{
  "num_hidden_layers": 12,
  "hidden_size": 64,
  "num_attention_heads": 2,
  "num_key_value_heads": 2,
  "head_dim": 32,
  "intermediate_size": 256,
  "vocab_size": 8192,
  "hidden_act": "gelu",
  "norm": "rmsnorm",
  "norm_place": "pre",
  "norm_eps": 1e-06,
  "positions": "rope",
  "rope_theta": 10000.0,
  "rope_fraction": 1.0,
  "qk_norm": true,
  "attn_scale": 0.259,
  "bias": "all",
  "tie_word_embeddings": false,
  "parallel_block": false,
  "extras": ["local attention windows", "shifted keys", "gated attention", "capped logits"],
  "init": "normal",
  "init_std_qkv": 0.0941,
  "init_std_o": 0.0,
  "init_std_up": 0.0941,
  "init_std_down": 0.0,
  "optimizer": "adamw",
  "learning_rate": 0.00465,
  "lr_mult_qkv": 0.7,
  "lr_mult_o": 0.736,
  "beta1": 0.9,
  "beta2": 0.98,
  "lr_head": 0.00994,
  "warmup_steps": 350,
  "schedule": "wsd",
  "decay_fraction": 0.748,
  "decay_shape": "cos",
  "final_lr_fraction": 0.0,
  "batch_tokens": 16384,
  "max_seq_len": 512,
  "doc_mask": true,
  "train_tokens": 83190000,
  "max_steps": 5078,
  "dataset": "wikipedia_en"
}
Each number is 500 + 40 x the weight over its row's rms, rounded and kept within 0 to 999. Layers, rows and columns count from 0. Numbers have three digits each. The size before them is the row's rms in percent of the matrix's.

# layer 8 MLP up, 256x64, rms 0.22, rows 35-84, columns 0-63
101:500507581473498456459488526565564484511503453495472503593390503479446504441514491521530538450486517474441525499464501439536505542540507493519504528542489494416482484443602469450477480533511523
106:536514477438469494468511532428551518573450498477437505537461508467419424495452493422508460499498541480508486562465520456494452500580511456483581453500469535509536498454485481439534501562472533
104:467431439461552469465437543581512494493453382476483465518489523440466436490482477501418518436531535530487459552480539483560517489544503507517467529490543563481487478463544520478508459528466533
099:493520539456495528483523553494603454530456438520451525540487497435498527479589472496554518455520512515456491544453555516511470535522443420586476525507547553448518452460538530477489442517488499
106:497474541485445473419508496520567501548471434467467478589474487410486465447514492555453462490484436474457431509416537520493514469563543546526529534468487535450499500544520503508533513541561505
108:514451523465452473429496546557488474509472535473520441542526495467501551486527459414576537532482458475539471550426509496563484568554513483520488555516511499483490462476537573522557507578564480
112:528464487475406499474477475504504454504468486445449475495424565405441529468467553498503546480514469526462468497527513567483476553484441485503501526478439500462490462465581485517543470537558586
103:527450581559496526546528494448497480583508493493482442512445542492476450466515492453516547473547486491471507486493496472490426485475521497482483443582540518532431491551581450482534415572474529
101:508511440423531460499501461565516485467442523474413445577428478447468555477485476478521440486549501502481451551494507538525519567510443465485553530554505462505507493600492514509544461541505507
122:472446538429413490514566465492524435526480516532438483555418501419486485552538498568524491515508491527493463479529512484522455533545526483538485483564523572452512472472539501541458462488588496
118:461510511496466438535541505462486384587474484472410480509475507418456479495480522585464537508522467536454466533522550404472472525494533475546494552497449500483481498471507465483495509527570492
098:441440487483519477468533531573594480489527456414478523563504483485491499521497485535541487447549525555468465478470457437512485512493495497547592448454589531534502457500555507550533469493517446
102:530421498504549474562570480514546515443467486465515457518478512518429415571530485483536589544530501541472469518486450496498454585510441489480526511481437513488425493500461454491549516531459524
107:577526564402545537514513510541509429541463452431484486527496504454461507526541451493528503469482485566474447499497513486503579476512455521448497540487578479424517443484502458475464500548570480
104:451415493515430463529485492474535448552490517505447481511531492494509458506503479399566491529536485558468468458481583503510443456488537432573529480582486507454420490485505455493522506487542474
097:541526506513553505506515484452564453589466498482437504560424514512438532469505481574590494517539505507474501450524488516517576544501497479533501545540602519479568431508504507445545506490499492
087:516524537491491483532485532458574475523477457491494525508469501395454435511493503423526462508506529566541485522504504526529486561507521505608598468520454438523454491477416454480561488490506514
106:452457548534443543481514499438579500544490511509510474515434507489406494529561481510552526446510523464508515452424546530538532460512442482530500524533492458508462485479549474474567484528611540
107:509388506510455514522553483478511467550472416495421444508396546471478570503510528476485511580499517509495484512493474445483510539499471429492517468476439467455527510507543514499597505506463498
093:488533521468552588435602507487516499489494511494507478527487511488431517492533494509500527539521459488474465547504435522477446522407502408452576493509492483471540507500511498501426455596486443
095:467480518496506556454500493498465498560513448529512418490459528431471515494480502427506421447546484459540447434500533462482548490495383486458501466522473579462502482488444441490478513561493539
100:504453481517497506484574493510517494466437510532517435507493558423456374528507521453549526535530454577469485470500518538465517496486437473551481468516532512522544461419492467448494455549489562
103:536500505481467571486502558478505468490465498467483481584520504531474462603556448411558520522507530474521503466455509485505471584551537502468580464506443535447431514497549489535525461531537522
100:545489468487537527485520525553484493610434500462483500595480485494479432544519434582517511478493478512449454524445513521478453549457507492506558553565433556498508489450507524550522469511535548
096:480441454478480506482544519496469534474504399492488437456471576487426465517522497472539448490524454548491532502424539525510423505563540501511460454573488550470463459447526568523533473466538497
089:538496510411541526474493475566555455431462488403427484561487487513497499559452470522490527509492543465495402473467534509520443532472496496483492465477459540395508504529517494495462534564485493
105:545469480417455528493547432427522494498471460554433485589470500462544470424544487488495432464499518509477482483484542514468427484508575450508501454463538549513492470544517523535476451539558516
113:558399545482469534548488516440507469514479489501446431507482523476465440471444533457517470504535452466482522501502512460504396479566478474460561457490414501494475486488518551466539427524548472
104:480433487521467588464545480467490415471533523518484529506541575517480493559549437520473505493565420498513490508469519425531452521386450478476509510533498511459517454493485445478438492500532520
090:488501450424475455437461578556604451538496499464457516463500483468526498469552462432516520454496431490495396526453529493480469459488532491497489468507527538454520482510545522489442513520503422
095:500418475416467495483448472544495473494495497443503483521459480479497489555566477517522506478561512495493452545416529456562522471524489449468516517518527500465492469493466610450526515619542523
096:491468442459517512470518496491490482505494450487518488481526517476409436524516405458536484457574495528518472522533510499530532471512502447449472529513543545458393445486488552422486535590540544
088:455491488436488517453575560481530487542502435477437460481462549482515419502444534455451492492463445502521462547530570472566441527499518487455498484515464616505494475523461539533451525514476506
091:411459536524454459463487481430516502505545540453508557535442582508503545565496543511578452494539473439492515514517554446552541505488488494530492553485467575478491475457546455533460506500506430
107:524464583481509499429567444499518414482487498498459493493519545477430513501535487534535562486477468510455477433510518499488445553392521535545544473482508500478489479506537494558552498543603500
100:541521443416516590428540475539539472484479541445474506563497587483422506510473563565554518506493523428518481541443482478513502530536548525479497527564485434509473467512549482500519525492496530
106:467460472471556533472556516452519440529483549478530412569463483484514512501509498509484451491539429525482434511516491481489451492598450476483493556587456490552462455503480461516446546568461516
102:511526506427486467530540427528508462542422555432495520525496561452500445543486497525470500472524485546401492507540471513481431587491501526449478541522479534506467465421482485545528440532513552
107:505488480444476522501546601508528450508515453457374461542494491475508472457547535498530455428556522476482513509481532499592559483510435543472538476487471558463476493505548484495553524525533454
100:466506458522420533481545568518472505549463458522525510458441524469473475478537456534550489512539509479494462485514411422529453503552545403517511518485475470493458439475455503528495424500453421
102:495543532473427572471500474487511493538409478487517477517480508518413519513490425568494445543539485450475411523417480527511395480487499519457475471484447510468438468511476468493477493539505536
113:475474530520537590450435503580503406548482477470484462489477540454444479488434457521566442496478507547412462499441497521495528526518571523506513513493483554460476415490498518504475485501502451
104:457452522505419419549530519466531523543447526541533462506453465458459492480458480527494522510501461453476383521445529454541498561502573494545559493545496462448474509489482449481481447524511555
108:553499489408481498527549524522613433515470457491428417531511522512483530463508483443499528446478500462500441512414543513549485486446538494531596542501507486463473492527519496484558482513479513
106:504532539420480459479544530484571500531522506447493487589456525504507443538478485502484410539537477444461504493501520510510516546531543395534517537482578536423451508453478520525458493559511472
100:371528505434457550497536546488463496517495449493495543516492548410495523556505456541509423462557480492514452460483489479481490510514474524447485474504588479431485455502511479477474472575451525
107:501465480440520414538556510476582414507474546442487489548490519469497417489504429469515487441537483523471457524402482501439512483526442496518497537526558494482449491510520537511494409508489492
096:406465505500481498450486551519563478482457487543503549525468521453509461521524487538561481479548543485538509521442497478568490554550515513594538487480475594463422475517531450449573482473487485
086:454498485545514571441478472583493541502508544526500451548452493394492502512491481479494486522506488524496485565521502480513529547510486468573491524504480502393393500575521518458471491587507496
097:492437470462468528472509590623511491533459497399477509491532510475535500496525473491448520464560467553559497527500470502481571452563456545526545534506485463507455440507490497509469444554476509
# layer 8 MLP down (transposed), 256x64, rms 0.185, rows 35-84, columns 0-63
109:460468481501537503512446525522441469462501506526561533557435521603453550502534459565513461485501493469520488497486486482573518404525482532491530436504485479528459422440540468497466467519474586
108:532594522480488432481476475482498506480488574525432510528463432486495520482509474560497518470476581439507484535512562566462523525506541422524514471516468486470480543541445522377508452511498476
088:483492490452432456474530505562540487530490484489492506475475478512525537525562474411530496530543472536480516445465629482544528497543470543459587471512476557519507530534520550470465476442579473
113:536489554502557532486534485508513414476525465539565517461516557483557510460523529559521558514532408520536584467518558478572478481505465486525547517490517493419515432472535464546476540458530525
133:561486485515486479400511498431405443486441535418467544550521419487456471491504532479518498513492433565504480417478508466502514538516441492506494485496509532502560504467469533438443510527540512
107:561446506568481460421502535493536388534468505488488511495557488496471530497550493415502622536447498534441521469486545476494515558536475533532554536502505504539483454473472463548502486508534510
123:476513534476415462522494515507478437533503505476537477418434498479472588544492488521522521524426613456547470506422551541551495493516499471544571473402507503490490500522526497484489519491538499
101:538495523518450514456492508493527537488499514579573580463451522530516578468516571515494541480450475541450418537537560393519509490532485488515446496435467508513461502443485507461471513527536550
092:504579519470527458488493457455472476507510510526495610444568454523576466478553482493517540516460516541481475524509478522468556517455541422461398499506507524529506553469462452529531499481429548
132:516508546449460501533540420478432489497463469489478545578484522512520548434510424494443540480456480537461479522462559452558459554539579485558485434492466478554542548517537522516489521540524500
119:407534490463448458585495449505432486538536520491522559489483573506498545481563493488480503460451583464547417511484495526547514516491524508585521463457493494578492503457529475507511524439522480
097:526522484570420513481609455501507422508458512501468500472519540496493510533529513548491488512506531451556542544526553525516486491479557523495488527515467354484520422487515540496470475488433465
081:447551446439574504476518466496482460491487481533528546517568464465483554484445421499467504478461513532431480561490533549505540513454474577448420514492499487470588440503471532444524501482533517
101:508460545469540451458544556491515466449534505554484525486515475519546486480550403464548451501467413477541495466461449530544478451502528483538559515582456512474521507486480502539485515485479621
119:481465507421500505520509511443467471522536514424519544409445547423495511525478484533519529576543432540450537489538506444484503494515486544492461423485494520545537455530524550555518540509461578
088:489468452471505562533464447509442559506518478518500505479463506470508584490479503474503591477505505396484467498490510543513488501477494485560449475498466480480504595590484480514472455477597421
086:435553513546472613470489432515485563508530524533502505501495520550511468473452493486479466537470592505521458524581504501543520454448522463500432525488511478487546534531508525460409485467579511
103:430546465533531478474476408555538610444428493486512529494532536560451513525560498459457568500513525476520554437474507556485494503489504563530503518513426452484497523475479504517519461496511566
098:519540477520520495477467495560447455455548504475468492492590509488532492551527474509465491502484485495484452467449520550493390511453484522526445456520481492424541434519408567550457464551554482
088:518516491494472456546449502469465652506531521406516527403466533412564503513508480489523461502531507522541469456557463476506521470433514497535470471487505495496492511517504507496552498553537559
092:507511529536504472520517456453511488440501557453531543532537481498451450519475494471544510565478495555475523565389524526520481505577621592581523490495513478526492528514544502475489481521512466
101:505473493451558535489570469468481467447500496516486476489497526491424492548471511520515548484456409475505531492506422525494537524480416549543365489569467500509514501512499510526512483566420490
105:508503520474586520421488510494568360480495510526527492542496492550527477420482542496483487501462518505474531571576479439465537540477514454537474453508523535535497509546506443476456467475492558
096:482495441504486523503445457477514488495597480547475556470553501417453470482514473517520434520547497579502529574509463494519511504484517513466462505450519440586486430436446472586521500519510518
098:556499456540474455528488473520498500445524530466447558543568476559526543539497556522517552469440510419517450472470417474464508522441459461446535579476540477454510491527475486488425469544490483
089:505550568489514513510462482503498454424449534539516527506524496537493445517541489495511531573526439550548511417544468465498549478483512483595478486466535501577524481510449404473584484518523472
096:442516487470492501358476498447483450445510484519536493463480478539494519528489505462488497496515504499450489494556507509403534479475537348457536529456491504554476514490508547520476471451523496
098:490586537515487480485460524516419411458539523529538516503478495490535490550483493494468508530482501464579535519419487486507435497485517431481513584461508490518560443426470540488458454475586512
107:473521576402498497509517523465510544501459489549480496511482451461462513481436529456491559532463565523440475500546477538472526517516562498499502539544559557510398573479557552506562485487527463
091:442412537581477502513490456536529545475539504509547503477487511489463493543549561480475526489508567467493505481530438460513570437450397503466514471563471447542492489556437507559551514500485509
103:529454465486470508455460498535502443467507521393496464522509512572468509517521466501564499469529516462442518481482528466524531363478500483495463520457507433484534459500543556483489536555596477
106:482487497556474512459469487489350427450491497495475484504499518532477443576502487470433473506465523456485461485461515488445550475543514506391492534448537540510490441500536543457502458493511466
084:560554428513511504491440499565532479437515557498513529423498476441487465578517457527484433550488567539505543503489501408487512499510456482517547475462556576532474493482453505499458469490463562
087:540498586451483507479510458461573513430490491493524515484531441473509488468518583504551552507480583467413387480478488548497567493518512536447435470457509446478450490524491498507497478492489471
103:558522476496461549513470493577530413495483504570562546460478543548474509483484461566390491449486505533573490516552516513538492448443529455479487478534493541486559481549532532483481508470471438
099:568538515493479498465467477561431501447424520499483523460522468569462465441490458510516450508449449513430526542488521537488484392486514470530517429509478497511527567501396528460515496499455514
100:538598456491496457449511503549577410506471553485522442486553491548500538453565450510546507552507494431465504491562515533478547484510491516529525441517499434502464468472522444491516499494420543
110:520456499531514440508511429536463481475533523487448528491542543449464478545459478552478491389519477471541553580544428525490512545529505497476414494546516511576525473465517485479453456427482503
108:506489545485500438532527440503547475565539506464518546457477473561530537530483563455536462534513522400441512517541498522516478424463487472523530468524476484530562409581450516532475515511565517
099:454547514487467489597520470489534521416531584529472498540539447495519501535499536490526494530509477473609446539451453482492526517488568505480449521531484598500555501497437446505486545465527481
085:554467507559502459512468475498422441516537507445604492454497534530525474456542517445507561526447468465489435427479522566490454494473502472520401526506520498503561533519503445540513492552520530
113:498502412412451465489482500505516540487431554528513581463480505445518553460529530449541485466507485482500443548528479515501532532568490522481476481526457548470488584553457575509551533546465450
091:524409495497612508484513443517532458502540536536531492439426501485492417464463504512523482462444527579520560508521455478486535472532515456561508485484560542515516448515526552508481530545536438
127:503510482466490470464543532531368459472480518505447558554512499484592536531485496509503561513477457456469496575544503542536523502558494458464518470539533455464469420513444454492488543458487552
111:469635517487558502447447493508527543476586502474527517512501483513480466553535500465468467568539491508466515585556459511522544484489510484508540513459563432452465464436480500505485510515519420
087:506587553477554503575458540490462513485484494469507550522468491506457432420507503483478554591484469498517509527527558537467526579512491527490531452517517406481554476479487459449421503459536495
120:449461517424520531538499467470532474477517499482398535523522629426439446511495454518501451493517413554536452518476492497523490533512527459538540529525525548508472468519489541505443468512550488
091:473556457460492550504492485420489539483583517536519462475492479560495507479503505543434488592380484488525379477461538464465530473531524466506509504564498484493497532475503485525500485476568527
086:547499473484518447521460433527426563479453528452430523467534482534499527516434513515528447470527515488436544494513505516521536528579539549503421384496426493526537482460482498502491495459452515
077:514507520453543507540543500504450470533535485436451420528502548552418493455503468516471471555479570427526515552475466527515510478474451494455475491477502503468460431498576509541518474530518383